{
  "vocab_size": 5899,
  "activation": "tanh_gelu",
  "rope_fraction": 1.0,
  "qk_norm": false,
  "parallel_block": false,
  "init_std_o": 0.00299,
  "init_std_down": 0.00299,
  "lr_mult_down": 1.5,
  "lr_head": 0.00629,
  "decay_fraction": 0.928,
  "final_lr_fraction": 0.1,
  "seq_len": 768,
  "train_tokens": 117200000
}
Each number is 128 + 32 x the weight over its row's rms, rounded and kept within 0 to 255. Layers, rows and columns count from 0. The size above them is the row's rms in percent of the matrix's.

# layer 10 MLP up, 256x64, rms 0.172, rows 129-181, columns 0-63
size [134  29  91  99 102 130  76 102 102  99  55  98  28 120 135 114  78  92 102  91  75 126  82 116  68 129 121 130 102 107 126  89  69 113 113 105 137  57  96 112 111 140 109 102 116 117 109 100  80 105  85 120 101]
[[207 115 138 156 110 171 108  96 108 139 179 149 106 133  62 108 123 186 100 135 174 124 158  77 143  89 143 187 111 113 156 118 147 162  78 177 119  86 113 136 166  90 194 136  82 112 146 118  68 137 128 108 131  94 134  85 110 102 145 141 119 154 161 139]
 [ 92  62 125 121 126 141 141 149  97 167 104 155 148  85 156 127 104 130 187 158 172 158 159  85 122 112  98 143 103 106 146 156  89 105 175 126 144 127  73  95 141 124  97 141 182 138 185 153  84  88 208 135 149 107 132 103 138 145 153 127 100 120  71  61]
 [133 112 190 105 116 121 146 156  72 148  90  61 144 125 213  83  63 125 145 128 156 170 123 104 173  99 117 116 147 124 148 117 102 116  70 140 137 132 136 101  73 158 122 126 164 136 155 146 139  65 156  97 168 111 137 130  74 192 149 148 168 126 117 121]
 [117 152 132 141 157 137  55 185  80 122  86  56 113  67 123 142 154 175 189 170 147 113 174 132  59 161 125 141 187 158 117  69 140 131 130 141 145 128 140 107 135 160 164  90 137 121 115 133  85 137 137 148 100 115 171  93 124  99 168 116  92 139 126 100]
 [117 135  60 144  88 165 114 119 106 211 171 149 119 176 132 130  72 144 108 127 101  78 186  98 198 122 159 107 161 143  79  95 152 127 137 184 162 113 116 139 113 157 166 155 124  79 102 139 108 146 124 114  92 149  91  79 143 130 119  99 180 128 104 126]
 [158 114 123 128 144 109 158  92 163 114 131 129 116 169 181 180 138 157 108 148  77 143 120 138 148 113 137 185 112 126 146 120 145 187 100 170 124  83 172 173 130 174 148 150  35  97 164  65 144 107  75 107  85  92 109  94 109 119 128  88 110  91 157 138]
 [142  86 193 122  75 102 104 122 168 142 144 143 136 124 157  96 149 140 158 154 101 161 131 124 111 136 126 154 137 150 126  69  95  36 136 171 170  89  98 119  94 205 121  59 117 100 155 100 175 157 117  70  94 115 120 116 142 115 122 152 156 157 162 139]
 [154  93 161 124 104 148 203 147 143 148 104  95 150 152  72 137 115 153 138 185 137 137 160 128 148 155  74 115  89 148 149 110 141 140 115 151  87 117 117  93 125  75 131 141 127  56  94  99  74 159 135  98 126 124 136 144  94 182 145 172  94 144 211  78]
 [169 122 141 116 146  68 119 135  90 157 116 135 134 168 149 138 127 135 175 149 189 128 128  71  99  85  66 138 153 159 104 201 104 141 158 189 150 170 109  96 136 184 157 107  86 140 160 147 117  92 108  91 143 147  89 159  99 115 113 103 126  95  65  94]
 [130 167 100 174  55 171 141 178 131 132 149 126 160 109  77  85 121 102 138  77 104  63 136 160  65 131 120 140 145 164  80  93 149 150 156 130 128 142 129 140 136 151 149 140 116 108 195 165 155 109  77 178 104 112  93 153 149 169 167 106  86  98 141  97]
 [110 146 144 131 150 143 128 134 122 116 151 180 101 115  82 150 175 124 120 126 127  46 113 124 120 119 153 130 203 143 102 130 193 123 128 116 126 108 105 209 123  84 142  97  79 151 111 155 148 137  90 163 123  91 149 143  81  77  59 151  85 161 182 143]
 [158 106 176 121 150 131 153 132  84 115  22 135 165 111 112 155 128 146 153 129 119 101 133 154 100 120 168 127 119 109 104  91 162 136 118 124 105  79 109 100 144 135 128 154 183 125 111  91 163  82 144 105 214 146 124 128  73  86 162 180 101 174 170  93]
 [122 139 181  73 183 152 142 113 106 123 131  99 126 134 185  80 120  78 125 128 147 111 128 143 150 126 140 110 139 123 177 156 159 152 131  90 134  79 172 124 108 180  54 136  91  95  97 133 135 150  59 160 143 127 156  95 145 167  51 143  76  94 134 158]
 [100 122 119 119 130 147  80 183 125  84 126 139 148 109  98 179 124 119 169 109 125 131 154 140 196  81 129 112 177 141 114  80 209 163 144 133 118 113  83 156 130  99 122 107 145  57 157  50 116  76 151 124 131 117 164 146 154 110 171  79 137 157 164 129]
 [126 101 149 191 111 143 109  80 161 150 180 123  95 133 120 117 132 120 114 184 138 145 178 195 111 111 129 146 110 103 139 139 113 105 108 103 116  59 137 111  91  46 162 150 195  98 152 196  69 160 118  99 116 122 139 162  97 114 155  88 122 112 158 125]
 [138  60 153 124 124 143  55 118 160  90 106 136  71  75  94 123 163 127 124 101 210 143 128 165 160 116 137 101 111  80 155 157 107 151 115 163 133 126 147 103 181 101  95 155  95 123 126 158 163  77 124 137 104 124 143 116 134 117 140 217 154 172 103 154]
 [ 90 146  99 157 111 111 141 160 151 119 116 124 119 200 117  94 132  57 128 201 126 106 178 159  95 150 126 118 162 187 160 158 108 162 127 104 107 132 124 112  81  89 105 101 169 120 200 106  97 140 141 101 150 125  74 158  57 127 165  92 121 132 109 100]
 [112 151 141 166 166 132 152 118 104 117 187  64 129 134 142 105 123 133 173 138 189 134 131 141  83 101 100 157 116 134  96 104 139 115 119  97 116  64 126 108 154 150  79 225 159  93  71 166 160  95 145 152 148 111 115 103 137 112 154 169 118  82 142  62]
 [149 147 142 143  87 156 170  94 102 131 119 110 119 113  92 111 155 181 169  63 155 151 168 186 158  63 132 111 141 163 138 142 111  68  91  57 104 163 145 156 108  73 106 141 103 141 104 136 152 104 124 155 127  96 151 159 120  93 181 177 129  74 131 104]
 [169  84 128 107 104 106 138 124 108 118 132 159 169 147 104 101 178  83  52 119  77 139 179 130  79 108 115 156 132  95 129 173  42  88 125 138 121 151 164 163 197 190 140 119 163 131 147 146 169 139  94 145 139  73 147 103 150 125 105 160 123 130 131 117]
 [190 148 150  82 171 114 127 149 168  71 178 121 127 106 135 105 120 116 184 107 135 154 150 135 113  98 139 148 134 161  99 106 117  91 158 111  94 147  86 138 141 187 146 134 132  86  87 199 125  97 143 205 131 114 107 157 124 125 112  85 141 100  73  54]
 [ 95 197 116 162 166  62  97 114 145 111 155 183 135 118 107 112 117 116 156 152 157 102 120 153 156  92 144 168 130 108  99 111 144  97  96 139  35 119 130 149 115  68 151 145 122 108 129 155 133 178 103 108 110 116  98 188 101 148 181 141 115  91 142 201]
 [152 150  90  77 154 101 150  90  90 155  81 135 106 139 182 152 129  77 138 144 128 125 140 126 186 111 113  99 112  79 154 167 126 152 177 145 100 126 122 125 150 150 125 101 180  92 162 126 128 110 193 104 147 199 130 141 111 138 136  62 151  74  52 117]
 [136 153  58 136 106 124 152  82  81 178 128  82 116 149  79 113 112  94 117 176 147 167 153 127 102 150 135 138  77 160 171 207  98 118  55 123  77 110 142 121 111 130 135 156 161 114 134 145 148 148  85 178 109 169 164 154 112 160 128 109 112  86  96 163]
 [ 97 111 128 157 125 146  65 132 135 102 129 184 109 132  81  99 146 130 115 141 128 139  98 140 157 213  81  90 191 131 102 168 114 155  93 137 171 155 129 175  83 115 119  94 143 109 131 134  37 107  85 180 149 124 150 127 142 186 136 146 107 124 159  88]
 [158  57 159 152 191 146 160  69 113 166  75 109 133 129 144 109  96 166 139 117 169 109 135 127  79 150 123 158 169  82  65 118  85 140 157 166  93 137 118 144  95 163 115  97 139 100 182 123  93 129 102  57 111 152 190 114 139 141 129 140 132 109 159 149]
 [198 120 167 130 177 171 155 114 145 126 132 123 113 136 114 121  92  56  65 111 101  92 106  78  79 151 203 135 112  91 131 160 182 103 126 118 130  81 174 131 149 129 139 157 138  88  80 191 152 127  90 134 125 117 128 126 158 139 118 154 112 188 131  96]
 [179 124 165 129 120 130 115  91 141 143  65 108  66 131 117 133 158 164 174 170 142 122 193 103 120 121  86 141 127 145 123 173  97  94 137 163 134  72  71 136 132  87 188 105 137 125 199 116 164  92 167  74 143 104 112 139 149 115 129 120 141 160  68 100]
 [ 73 107 146 133 120 134  97 145 163 153 135 147  90 128  86 144 163  99  56 169  81 116 221 124  90 184 136  78 161 116 108  89 163 128 111 100 182 161 161 144 112 132 160  58 111 137 168 113 150 127 119 134 118 121 148 125 126  88 113 160 127 141 156  70]
 [106 155 145 126 154 119  63 142 148  86 176 161 160 154 103 181  82 109  50 146 122 171 139 111  86 180 167 135 143 145 184 143 128 146 107 130 129 156 180 119 184 104 119 103 102 161  98 161  90 112  54 125 107  76 105 157 102 101 115 105 144 111 137 133]
 [151  90 147 106 129 159 154  86 143 151  86 150  84 144 106 112 138  62 106  92 127 158 160 174 155 147 113 122 157 128 153 160  99 146  95 162 125 113  76 103 182 159 183 179 112 143 109 157  91  67 122 158  94  99 177  98 183 142 126 112 161  99 133  63]
 [146  87 163 121 139 145  68 126 128 150 112 126 106 147 134 166 130 136 164 154 168 134 190 102  72 120 129 171 106 106 129 151  94  83 194 123  66 138 148  92 122 105  97 145 140 162  62 166 122 119 111 126 102 101 149 178 161  25 127 119 162 114 127 138]
 [ 88 198 117 120  72 150 170 133  93 123 107 160 115 105 152 126 105  89  84  87 154 149 111 160 101 138 105  88 186  93 151 132 146 109 116  64  95 127 177 164 143 154 108 158 118 152  92 120 181 114  95 111 165 107 132 158 134  94 110 216 127 138 179 121]
 [161 122  68  82 131 129 178 163  96 120  90 110 105 136  90  84 149 127 187 150 184 130 131 128 143 120 176 136 124 142 140 138 116 137  97 169 130  57  64 166 143 106 183  98 164 101  83 145 160 135 128 115 149 118 148 103  87 150 139  69 202 126 115 102]
 [ 58 124 118 153  52 171  52  97 155 180 120 169 141 159 124 121  81  66 142  70 104 142 127 102 118 118 145 199 166 167  98 127 131 121 142 147 128 110 141 116  99 147 121  86  96 114 174 118 152 110 125 163  98 176 136 157 136 131  97 133 150 164 169 112]
 [197 166 148  67  59 162 161 141 116 165  93 151  76  94 126  70 117 146 123  90 103 173 116 155  85 120 134  97 116 144 113 126 139 154 149 163 103  98 130 152 100 158 133 112 129 111 144 126 165  74 169 106 182 135 113 200 149 122 156 129 131 156 101  66]
 [136 130  61 123 158 120 101  30 114 116 178 150 105  88 143 190 150 149 120  96 130 155 135 141 174 159 124 122  71  77 164 136  99 138 177 144 150 105 168 119 154 161 128 144 143 101  95 149 104 128 108 102  87 135 144 112 108 133 170 119 175  55 173 116]
 [120 155 120 141 122  72 144 111  93 155 128 161 144 177 144 133  99 154 112 117 125 147 137  87 201 139 157 114 119  68 215  86 116 164 107 148  88 117 115 125 115 104 126  61 159 111 139 176 129 185 133 117 102 198 141 116 126 150  69  66 105 154 118 128]
 [123 115 123 138 144  98 138 150 154  93  98 155 103 126 140  80 155  95 150 174 133 118 129 153 168 177 144 109 179  99 201 136 139 114  86 112  97 161 136  79  68  95 177 168 146 118  84  66 128 146 105  73 108 110 107 167 115  89 145 162 159 198 104 109]
 [105 202 146 134 138 124 160  99 124 156 105 125 113 123  89 101 151 136 164 132 141  81 157 118 167  85 150 181 122  66 186  90 156 164 130  92 114 150 155  91 137 118 155 159 194 108  87 129 147 188 165 119 118 129  76 107 138  95 120  87  63  82 141 136]
 [130 134 146 151  81 188 150 123 148 146 159  90  90  99 118 114 163 119 121  93 139  99 171 118 112 138 194 114 166 136 107 155  65 186  82 155  92  88 112  95 152  99  94 140  82 116 140 158  75 182 126 148  70 114 166 173 129 164  97 144 167 150  96 113]
 [192 100 118 124 169 140  84  70  89 142 116 148 108 144 207 145 100 139 159 138 204 103 127  45 133 125 170 215  85 106 180 126 124 138 127 122  97 119 142 109 177 113 124 161  92 151  92 119 144 120  97 113 106 105 127 148  94 108 137 145 123 136 109 143]
 [ 59 157  82 153 174 114 149 112 123 104 117 119 103 125  96  89 136  84 131 137 143  91 153 142  95 167  90  66 178 174  87 139  80 181  74 120 129 155 133 139  95 167 128 119 138 144 197 146 191 154  88 159 123 166 126 133 111 175 148 147 120  99  91 125]
 [135 137 121 110 124 131 136 106 209 107 155 124 122 164 141  70 108 150 140 129 158 160 148 179 134 135 110 106  82 145 145 160 128 140 168  95 130 129 140 103 133 106  78 109  79  73 141 142 184  93 139 161 130  24  64 151 143 148 166 154 153  77  90 122]
 [117 128 151 139 140 181 149 139  98 177 116  46 139 138 118  96 104 101 120 118 175 146 178  53 132 138 122 164 121 192 129 141 151 124 198 183 129 141 153 130 187 122  97 120  95 102 128 118 129  93 150  61  82 136  90 136  89 122 111 165 135 128  91  89]
 [161  99 131 156 110 134 146 152  97 105 103 129 144 137 134 138 129  97  86 168 133  95 157  92 105 153 148 203 111 198 126 120 110 124 116 116 116  58 177 149 104 139  59 124 176 121 117 139 156 110  95 132 105 180 142 116 137 138 175 182  71 155  57  79]
 [169  68 109 127 128 123 107 194 156 173 161 138  97  94  84 115 119 138 150 137  61  66 119 171 123  83 138 186 112 131 131 118 129 125 114 158  81 174 107 140 112 151 172  87 168 164 143 112 145  97  64 186 104 124 120 127 147 178  77  97 138 134 121 144]
 [ 81 120  77 110 135  91 169 110 167 168 152 146  67 150  48 144 146 138 161 167  84 139 123  85 135  97 121  97 121  88 115 121 151  99 182 101 132 130 148 130 162 132 130 163 145 133  73 159 125 107 119 117 190 208 156 130 162 128  85 145  99 115 167  92]
 [140 114 152 101  97 129  97 136  69  97 102 124 133  88 160 115 128 112 131 123 114  98 187 136 108 142 123 178 173 148  45  94 102  98 119 151 109 110 135 120 166 173 137 145  96 145 119 150 194  71 108 193 109 100 162 138 176  80 174 155 111 140 187 102]
 [140 147 104 116  64 125 138 121  99 194 177 117 124 100  83 110 135  49 120 126 142  95 116 139 137 137 148  83 120 148 136 107 137  72 130  74  85 155 183 148 180  88 181 138 164 130 129 155 159  86 118 178 130  95 151 185 133 146 153 126 175  93 108  93]
 [104  89 134 164 157 126 123 133 152 129 125 145  45 103 140 165 153 136 177 128 131 160  78 107 191 104 159 122 190 148  94 125  94 157 134 124 134  86 104 208 165  64 134 123  62 136  72 140 110 115 133 152 153 135 116 110 112 136  75 127 180  93 131 134]
 [141 101 118 116 160 163 125 127 134 159  91 113 114 101 173 133 130 179 137 169 147  76  62  97 150  58 150 143  89 127 134 101  90 187 120 196 142  99 109 139 123 207 140 148 198 122  90 151  93 104  86 139 148  97 143  97  99 166  88 121 133 121 128 150]
 [ 95 139 157 133 121  91 152 137 156 143 153 122 129 114 181 128 182 118 121 173  92 102 200  95  93 146 117 148  72  87 154 134 115 113 101 151 183 141 121 141 147 196 125 107 168 108 129 104 104 140 120  21 101 106 131 161 109 138  52 145 135 135 158 105]]
# layer 10 MLP down (transposed), 256x64, rms 0.241, rows 129-180, columns 0-63
size [143  33  86 100 117 192  63 102 100 100  50  98  29 118 125 109  74  85 116  96  78 102  70 124  70 126 115 137 101 106 116  98  67 127 110 124 159  59  90 104 106 137  95  93 109 118 111  96  82  93  83 124]
[[141 153 176  65  99 100 176 132  87 137 119 115 114 129  98 133 124  96  67 106 152 182 151 142  90  96  89 182 124 158 155  93 202 101 167 147 142 188  85  70 147 134 157 114  74 125 134 122 154 113 168 149 126 122 124  90 146 103 118 155 134  78 169 116]
 [147 159 143 117 146 136 136 129 135 102 191 138  81 134  66 121 150  83 118 130  92 140 101 170 110 120 129 107 117 125 150 100 156 150  88 148 113  66 159 184 121 128 139  95  64 153  40 123 161 176 115 137 139 134 140 129 119  80  82 150 111 183 195 172]
 [ 95 196 115 133 106 124 127 105 189 113 167 156 107 139  67 201 145 139 124 120 158 152 160  79  61  98 117  94  98 100 147 144 138 137 204 126  88 107  99 120 140 140 147 137 103 136 118  88 115 192 127 130  98 128  86 129 123  91 126 163 183 137 188 138]
 [172 119 115  87 137 106 135 140 126  78 116 121  93 170 115 138 174  78  58 114 181 114  55 174 113 123 108  71 140 182 115 129 139 173  94 147 136 119 148  78 149 131 112 176  53 148 140 123 148 116 163 125 135 132 138 124 139 145 132 207 114 145  81 146]
 [133  57 117  83 142 118  98 120 176 106  75 117 103  91 199 168 132  90 102 157 143 173 161 128  92 143 104 127 103 180 111 182  93  71 127 118 191 109 123 125 134 160  88 111 156 129 108 134 107 131 150 168 108 194 162 138 112  93 114 122 116 163 183 126]
 [173 149 106 107 114 143 186  94 146  68 135 121 119 158 153 131 132 179  61 116 103 116 116 141 127  96 132 188 125 110 112 122 113 156  61 169 170  96 166 120  98 142 126 147  63 150 121  77 172 154 153  69 186 128 134  97 132 121 195 108 117 101 123 154]
 [125 153  81 131 120 174 108 146 105 150 150 101 138 149  72 204 128 154  71 127 136 139 107 111 117 117 139  96  92  95 175 188 134 154 127 101  87 166 165 116 145 101  97 181  90 169 108 163  74 111 168 195 156 103 136 161  81 159 142 111 112  97 113  95]
 [ 77 169 176 118 133  65 127 107 144 128 149 192 122 100 128 133 143 188 117 101 126 156  94 133  92  98 148  97 177 114  55 132 156 165 156 107 170 150  83 184 139 131 127  98 146 148 183 111 150 126 141 153 128  94 165 129 141  75 105  69 134 103  80  93]
 [ 83 156 125 130 134 152 139 130 150 147 129  98 153  73  93 151 152 147 163  91  75 165 145 230 171 124 112  61 114 110 165 114 158  94 111  67 113  96 153 160  97  80 144 122 128  86  97 156 135 162 203 118 135 115 156 130  82 121 112 114 137 157 132 134]
 [132 120 152 140 161 141 104 159 110 152  73 102  90 117 105 165 117 138 117 197 136 118 108  41 209  73 106 114 157 117 136 189 161 120 127  84 140 165 166  69 101 106 127 121 101 162 123 124  90 150 169 121 132 168 103 172 165  86 112 101 150 141 140 138]
 [142 107 103 134 115 126 119 132 101 104 129  96 123 122 221 129 119 146 153 156 143 190 153  99 139 134 126 131 123 125 206 114  44 101  70 110 145 157 129  58 156 136 118 118 177 117 142 123 121 101 153 108 139 129 142  92 142 187 184 102 164  90  67 112]
 [ 82 141 119 145  97 104 155 115 145 108 153 169 115 154 181  82 121 119 120  67 128 178 133  55 162 112  99 131 129 148 132 164 113  51 152 107 110 105 185 132 149  93 134 148 120 146 137 159 124 209 131 180 175  98  82 126 122 153 144 113  95 121  62 130]
 [137 138 114 168  72 124  70 158 163  98 122 196  91 121  54 173 129 169 149 149 155 136 103 122 157 130 127 120  97 123  91  89  98 108  97 131 135 166  67 116 126 114 200 129 133 137 136 108 136  98 164  98 141 128 127 149 116  56 184 133 183 180 129 115]
 [ 83 110 144 159 147 159 139  37 133 150 115 119 189 133 132 104 127 207 152 122 146 122  93 108 137 122 151 135 164 137  81 154 112  77 130  73  84 146 171 116 100 126 108 159 125 132 157 188 154 150 153  79  98  97 107  75 119 106 190 138 151  97  94 139]
 [155 120  80 114 148 136 116 123 163 121 106 135 117 107 221 117 149 145 105 159 103 109 141 166 124  65 126 142  78 106 140 102 151 161 131 118 120 145 139 128 150 147  88  95 129  88  87 149 159 116 128  50 203 118 110 135  40 163 158 128 141 122 163 189]
 [130  97 130 209 106 148 122 218 150 134  93 141 183 111 152 117 123 126 112 145 101 124  96 138  73  97 161 155 145 136 115  72 160 124 141 118 153 139 165 148 100 163 117 136  75 121 135 117 151  86 138 120 187 145 169 148  66 117  60 117 101  61 132 128]
 [132  96 192 138 120 144  93  94  69 158 122 155 161  77 111 142 168 165 152 108  92 155  82 109 194  92 110 157 128  82 115 128 117  97 110 137 116 101 113 215 118 101 136 189 123 160  75 139 174 121 135 104  85 160 155 133 131  84 111 165 149  98 151 129]
 [143 118  81  75  85 120 105 153 167 109 103 130 112 118  82 105 122 130  84 138  86 115 101  77 194 148 162  79 175 106  97 164 173 186 121 112 100 159 147 150 145 172 145 149 102 143 159  95 154 123 128  95 102 190 129 101 115 118 111 124 127 221 130 157]
 [108 134  91 123 152 119 107 160 142  86 152 140  82 178 110 118 109  12 142 121 128 113  60 106 148 131 110 138 140  75 122 153  81 170 176 116 187 152  88 106 140 195 126  90 143 155 152 153 110 142 148 104 101 163 101 137 134 136 114 132 112 184 165 127]
 [100 157 131 112 161 100 143 104 158 127 108 122 135 134 118 162  90 150 205 169 206 109  89 139 142 108 134 114 123 113 153  62 223 158 130 108 140 120 129  97  89  46 141 161 121 118 101 117 148 132 144 131 114 123 163 139  93  59 157 133 172  98 105 124]
 [ 97  75 118 131 125 150 165 125 106 107  86 116 150 107 145 168 154 112  64 105 140 198 148 106 141 141 134  69  89 101 111 109 125 190 105  98 198 132 184 122  95  88  65 139 144 175 118 122 119 120 125 110 164 103 160 153 142 103 136 203 132 128 172 148]
 [125 126  84 129  54 231  79 118 129 135 111 128 151 171 164  88 100 114 163 108 132 127  67 121 115 155 161  88 140 124 121 149  73 168 156 113 153 136 130 145 141 136  55 153 160 126 117  88 106 139 145 155 163 129 109 136 123 162  50 156 121 165 107 134]
 [ 95  66 170 187 155 182 118  89 120 171 150 102 134 119 111 139 116 161  85 117 134 125 130 110 144 119 125 121 125 189 119  59  76 136 145 106 133 162 140 170  87 107 121 203  55 108 122 148 151 105  73 148 130  97 112 181 130 114 161 132 113 135 181 107]
 [116 107  77 127 131 128  69 172 157  94 148 143 116  40 102 168 161 199  93 124 126 122 111 115 142 112  99 151 126 119 113 119 106 118  98  92 139  95 153 130 124 110  93 118 130 112 136 173 137 167 158 182 139  96 133  97 174  71 149 182 214 169 130 139]
 [197 129 152  94 105 121 110 125 111 124 154  97 107 176 162 150 179 151 177 126 173 116  95  97 114  89 146 131  76 131 141 151 120  92 170 117 127  83 172  99 161 152 135 150 112 171 121 121 183 100 128 114 142  71 104 199 116  75 134 125 141  44 113 104]
 [109 105 132 113  34 114 121  92 171 188  96 122 112 187 115  94 159 124 141 113 155 144  63 176 129 157 123 117 146 131 173 148  90 154 138 142 160 141 106 145  61 131 173 136 112 118  85 103 112 101 186 122 111 151 144 137 142 191  73 133 132  97 166  98]
 [104 149 108  73 169 161 119 126 104 101 132 109 155 133 128 112 143 120 153  81 209 126 109 111 164 103 111 176 103 133 167 116 155 115 136 128 112 167  53 118 131 128  68 144 109 159 153  98 171 135 145 135 103  87 211 131  79 173  56 149 163 140 117 138]
 [ 92  41 122 112 138 187 108 130 132 141  81 134  86 126  87 138 116 124  98 153 124 149 160 108 149 152 129 110  70 108  99 151 204 122 201  88 189 100 120 151  97 114 117 162 120 148 144 122 174 153 119 178  88 138 134 111 111  62 128 157 118 143 122 174]
 [160  86 128 181 135 120 120 108  93 130 119 128 113 133 164 155  45 118 163  77 149 139  67  90 144  87 116 152 123 154 114 120 150 151 175 181 103  60 145 142 149 142 148 172 148 133  78 166  95 143 154 126 148  99  96 151 145 179 124 140  45 103 140 159]
 [119  93 101 142 101 148 202  98 147 107  71 125 114  82 125  92 138 180 187 142 136 156 140 146 106 109  85 123 102  96  95  98 109 112 157 138 130 104  95 184 127 189 173 118 157  80 189 121 149 121 152 157 156 141  88  49 131 152 159 163 130 145 120  98]
 [119 144 102 112  45 142 114 113 141 124 125 101 128 158 164 110 145 122 179 137 116 138 133 134 196 155  96 158 105  94  82 138 101 131  75 114 164 129 125 142 124  88  72 158 167 138 232 161  98 125 124 185 143 150 109  73 108 142 135 125 168  77  95 139]
 [102 150 115 143 111  77 171 175 119  99 143 124 100 144 119  58 155 102 103 162 106 169  97 114 130  94 136 113 137 152 123  49 149 200  76 172 172 131 114 120 100 136 160  81  88 128 170 115 111 166 128 108 121 135 143 103 107 191 115 127 134 187 169  86]
 [166  70 159 146 167  86  97 153 160 139 139 105 156 102 155 126 110 190 165 143 131 117 111  77 145 112 171 194  91 134 124 130  87 121 139 196 191 138  72  88 157  89  85 107 112 106 163 123  70 150 120 121  89 140 132  78 162 106 138 100 107 142 132 105]
 [ 86 185 163 126 156  96 156 100 153 102 107 155 125  85 137 108 152 136 113 143 119 126 109 102 154 138 131 165 132 175  47 185 137  89 108  66  22 150 122 118 119 159  89 107 125 182 178  84 128 123 144 113 148 134 124 172 137 141 135 142 112 168 104 101]
 [128 123 118 123 123 142 128 139  59  71 130  95 119  89  94 149 145 205 105 151 153 124 181 180  97 114 146 120  94 128 168 119 115 178 142 181  94 151 110 122 127 112 164 146 163 119  45 118 105 146 113 125 173 122 189 105 128 173 153  94 146  69 125  83]
 [121 112 134 136 166 106 105 123 121 127 138 201 117 132  53 137 142  99 134 136 113 127 186  99 188 137 117 109 142 131 173 148 134 122 122  78 134 182 129  84  49  96  99 155 112 147  91 108  95 189 178 185 154 119 124  73 149 130 164 129 145  67 120 129]
 [122  75 120 139 100 189 105 145 156 133 157 187 111 139 128 172 144 119 101  77  74 119 117 124 186 200 142 109 114 114 175 172  79 134  93 117 154 120 144 104 120 171  89  89 128 140  68 121  90 144 142 187  85 151  84 135 170 106 157 129 149 132  84 131]
 [127  86 127 125 160 126 135 187 140  90 165 139  90  99  72  93 118 106 154 113 112 100 170 149 126 122  65 116 120 213 138 132 116 141 135  85 168 101 113 169 149 133  86 154 129 172 169 141 144  95 157 167 189  67  97 101 156  75 145 168 130 102 150 104]
 [154  89 117 143 105 147 143 165  64  84 110  89 108  81 139 133 137 185 132  68 135 105 112 130 160 162 163 130  84  99  87 204  79 136 161 182 130 102  89 161 120 104 114 124 133 138 111 152 124 119 147 209  70 140 151 150 130 112 112 168 167  93 122 146]
 [171 105  88  88 101 160 155 153 112  94 125 122 100 126 117 116 161 122 148  85 112 127 112 120  57 151 118 107 162 139 151 159 201  92 175 175 110 101 130 201 180 183 147 113  89 141 127 117 117 118  97 111  77  87 114 139 149 167  82 160 152 130 141  65]
 [110 111 174  82 130 123 158 134 140  73 119 138 100 127 147 160 133 158  76 133 125 154 135 132 113 125 192 159 115 146  96 144 191  18 142 114 169 194 138 145 112 125 150 128 167 134 109 132 107  40  95 192 128 126 160 105 127  94 138 121 121 109 122 107]
 [162 130 175 123 117 138 122 103 173 109 133 203 141 119 155 159 130  78  84 156 178 118 118 146 131 110 128 106 164  82  99 131 202 125 116  96 128 142 176 124 125 140  88 123 107 146  77 103  75 115 184 156 138  83  57 122 166 118 134 146 124 121 146  46]
 [142 111 152  87  96 116 125 164 118 161 158 140  95 146 187 165 140 141 158 156 176 121 116  77 211 118 142 152 102  78 137  81 187 130 142 154 112 122 107 150 138 158 126  98 103 108  25 125  87 107 152  85 100 110 146 103 155 133 135 139 117 137 131  57]
 [172 131 132  78  91 198  90 123 109 116  72 157 145  99 125 130 181 130 143 147  73  83 162  80 146  90 150 163 142 136 145 137 116 180 130 114 171 106 137 107 119 153 154 178 155 143  97 115 117 144 119 153 161 163  69 121 127 115  72 112  82 193  92  88]
 [144 119 111 118  55 129  94 151 167  96 116 161  87 125 161 166  96 126 206 142 160 132  38 191 144  92 119 122 143 126 133  90 136 143  90 117 120  91  84 141 115 169 139 128 153 108 120 147 112  81 132 181 131  68 128 138 186 187 145 142 137 127 108 115]
 [138 101 137  88 130 145 130 140  77 134 107 108 128  86  96  90 146  95 123  68 101 147 155 166  99 176 139  89 143 157 162 160 106 179 125 101 107 214 125 136 152  94 196 124  75 150  66 118 164 167 119 112 141 122 161 177 142 128  74 161 137  93 153 106]
 [126  83 119  57 110 134 173  90 167 110 165 125 134 167 157  76 159 173  69  95  89 169 136 107 112 165 162  94 138 140 146 170  96 113 156 162 130 160 154 146 121 134 109 156 149 103  58 155 124 164 112 129  75 144 113 121 101 175 162 116 129 154  53 142]
 [196 154 168 127 122 115 147 158 115 117  97 141  99 152 165 140 109  74 134 167 167 108 152 171 140 108 147 190 121  78 122 174 157 114  69 115 123 154 104 142  94 114 148  95  89 133  70  87 105 134 168 135 110 122 134 220  78 128 102 176 124  88 110 114]
 [137 148  73 111 136 132 188 125 145 118 158 131 127 186 104  79 107 123 137  88 114 163  78 136 192  91 149  98 134 131 228  82 148 153 108 110 125 137 120 108 121  94 136  88 133 151 130 154 103 169 156  93 126 126  92  98 102 218  91 127 119 133  85 142]
 [118 146 148 126 189 144 147 114 124 100 125 137 118 135 124 175 174 152  71  90 119 114 135 137 162 156  68 114 113 169 157 105 166 130  87 188 173  92 148  89 120  94 151 141 104  75  98 141 112 126 103  85 143 116 119  82 105  86 155  79 189 106 195 175]
 [145 100 198 115 127 140 128 145 162  83  90 108 143 130 126  86  55 150  76 125 132 123 101 112 133 118 157 119 127 170 148 139 145 116  41 126 166 134 152  74 181 142 157 121 174 171 176 139 196  87  73 119 122  96 148 119 116 167 149 114  77 131 131 115]
 [147  81  98 157 110 149 126 102  68 149 142 129 187 136 152 104 127 154 119 109 140 122 152  83 130 148 189 155  95 153  78 157 135 169 138 181 136  86 138 131 174 169 188 170 130 107 139 112  44 164  92  85 143  91 134  88 134 125  65 108 135 141 118  95]]